config = dict(
    hidden_act='tanh_gelu',
    norm='rmsnorm',
    positions='rope',
    attn_scale=0.125,
    bias='none',
    lr_mult_o=3.0,
    max_grad_norm=1.0,
    warmup_steps=200,
    schedule='wsd',
    decay_fraction=1.0,
    final_lr_fraction=0.05,
    batch_tokens=32768,
    doc_mask=True,
    train_tokens=199200000,
)
Each number is 128 + 24 x the weight over its row's rms, rounded and kept within 0 to 255. Layers, rows and columns count from 0. The size above them is the row's rms in percent of the matrix's.

# layer 4 MLP up, 1024x256, rms 0.086, rows 521-526, columns 128-255
size [ 88  99  88  92 106 107]
[[159 132 114 123 138 134 132 122 145 127  96 168  85 137 123 147 165  67 145 108 183 141 126 113 137  94 142 138 139 107 187 184 139 126 131 121 106  98  85 162  93 137  87  72 154 115 121 137 119 119 142 134 177 171 157 147 138 162 114 112 153 107 135 135 102 119 124 161 106 137 152 111  92 137 116 115 162 149 150 153 159 170 143 122 121 133 127 112 106 130 168 137 171 131 131 149 112 115 107 128 117 136 142 117 124 119 121 115 104 143  96 129 134 118  86 175 123 114 112 105 139 145 112 143 103 144 103 127]
 [ 72 102 122 105 158 178 137 117 115 137 123  92  95 125 134 114 145 126 119 109 139 104 117 142  90 105  90 113 124 117 113 145 110 122 111 146 178 140 117 156 138 137 163 145 121 139 100 155 105  87 113 157 164 146 160 113 182 110  88 119 137 119 164 112 109 142 144  95 131 119 133 110 149 106 132 143 165 103 104  86 137 134 132 118 109 134 138 159 142 163 102 191 114 149 129 138 109 148 111 136 130 106 142 163 188 132 128 143 109 129 108 114 104 153 120 112 122 158 105 138 121  68 144 131 134 154  93  92]
 [126 122 138 138 125 130  96 138 102 172 155 146 112 142 157 125 109 143 137 121 107 103 174  64 167 176 173 182 131 130 141 150 121 123 180 119 104 122 117  82 149 103  95 113 109 172 101 151 115 122 125 104 126  90 135 158 137 158 127 145 121 121  99 134 161 122 117 126 116 121 172 108 107 111 148 144 104 118 113 137  93 124 186 124 140 173 138 185 155 129 109  95  88 123 107 164 113  97 161 124 137 168 104 169 122 113 133  86 128 120  81 123  87 166 148 123 144 146 127 146 118 164 122 184 131  87 156 139]
 [138 106 162 134 105 155  84  90 130  84 138 151  91 142 130 138 137 136 130 136 130 104 104 142 114 155  86 151 175  98 157 118  75 152  85 137 143 133 126 104 150 116 138  90 114 120 121 143 119 144 138 118 127 170 144 109 109 151  97 142 134 118 136 114 133 123 132 104 182 148  91  96 124 107 121 144 168 145  94 104 115 139 144 103 130 126 117 155 116 157 168 117  98 129 138  98 174 127 129 115 104 125 144 111 152 121 137 110  95 141 137 166 122 149 116  87 150  94 165 151 126  97 111 133 104 174 117 153]
 [122 142 125  50 112  76 106 138 156 109 125 160 113 141 119 118 115 120 122 129 163 161 123 129 102 138 120 121 132 113 170  97 195 111  66 136  95 103 114 165 159 137  82 163 149 119 149 155 146 169 145 113  96 110 145 149 131 149 127 122 116 157 176 135 148 156 139 112 151 107 127 114 134 143 116 130 116 129 143 124  89 109 102 129  84  97 122 137 150 110 113 140 160 102 124 130 132 129  75 108 130 146 112 109 114 124 114 125  99 134 111 113 150 122 177 115 163 111  86 134 120 116 131 130 166  97  88 123]
 [ 98 174 149 154  76 167 107 149 118 156 138 128 170  77 130 132  98 130 166 150 136 118 132 113 166 118 127 113  87 136 180 133 147  81 121 130 161 102 170 122 114 123 139 151 154 142 136 146 152 103 107 142 129 135 118 117 149 123 125 105 146 117 122 139 129 114 128 122  98 155 124 121 137 134 120 114 139 162  85 157 107 142 154 137 137 149 131  93  99 120 145 130 129  98  94 120 101 172 114 113 140 129 157 135 129 159 150 152 201 115 130 149 130 108  76 130  98 128 116 101 123 101 122 145 130  85 108 118]]
# layer 4 MLP down (transposed), 1024x256, rms 0.0842, rows 521-525, columns 128-255
size [ 92  95  93 101 106]
[[147 127 144 121 176 100 130  94 137  42 122 137 156 133 139 137 133 132  97 114 113 136 120 150  99 136 138 103 105 137  99 117 100 146 108 146 127 162 112 123 119 171 168 158 123 163 145 131 165 117 131 124 106 122 127 125 152 143 119 110 113 130 149  90 135 118 125 115 139 149 123 187 130 106 127 115  88 124 113  95 161 133 139 130 134 171 127 112 113 113 128 113 133 121 131 131 114 163 160 111 132 153 120 168 109 144 125 165 137 109 158 115 127  99 137 150 123 121 123 126 123 149 135 138 146  91 100 122]
 [161 111 114 135 110 101 151  99 129 137 165 123 126 171 126 168 100 114  89 150 123 123 103 102 146 126 176 111 148 117 175 151 127 145  99  86 156 143 192 142  98 142  94 131 121 126 129 114 132 120 155 125 167 139 143  94 106 128 137 146 139 148 138 131  92 131 110 171 110 138 113 136 148 169 167 156 146 118 119 118 132 127 103 121 110 153 116  90 134 126 122 121 100 115  72 150 170 157 155 128 140 129 119 113 128  86 147 140 114 151 145 137  86 158  80 158 116 119 126 159 111 157 146 150 122  99 112 161]
 [128 136 150 124  93 134 153 153 126 145 109 106 117 166 118 128 158 141 126 113 121 137 141 111 124 122 139 139 121 149 147 116 172 123 117 122  92  57  80 124 138 133  93 120 146 127 123 117  96 178 130 111 161 120 120  96 154 165 141 156 159 165 152 123  95 120 176  93 126 139 109  97 116 139 155  89  96 143 153 203 136 169 181 114 152 125 129 136 133  92 108 140 117  95 131 108  74 110 156 150 116 116 158 125 158 138  99  76 142 119 109  77  99 123 121 160 118  84 125 167 123 123 103 101 133 153 135 129]
 [138 102 141  74 111 116  82 148 163  88  99 115  99 100 130 127 150 137 105 147 116 143 148 136 129 103 118 102 130 102 126 141  99 136 182 149 135 116 165  95 103 110 132 116 148  99 135 179  94 174 133 112 115 108 201 132 132 135 134 158 107 117 125  54  85 106 111 125 152 137 145 136 148 128  99 151 113  90 137 174 139 166 158  86 126 132 190 117 127 106 137 163 156 109 139 129 132 143 121 127 129 100 137  86  99 162 157 142 153 137 153 122  82 146  69 156 147  99 122 128 109 131 131 152 145 143 116 114]
 [148 133 117 141 167 172 148 190 134 131  92 172 125 132 141 108 133 121 139 125 106 144 125 137  99 131 138 154  94 137 108 136 100 147 130 133 180 122 143  82 125 125 136 116 117 152 165  64 134 176 124 126 147 128 132 115 106  87 128 150  80 136 136 159  97 110  96 109 211 149 154 121 140 135 146 128  79 116 112  87 118 120 146 200 146 133 172 103 113 139 126 126 124 133 108 169 132 145 147 135 106 103 185 124 140 151 129 160 146 133 134 125 129 126 104  97 100 117 127 100 106 119 159 140 107  69 100 106]]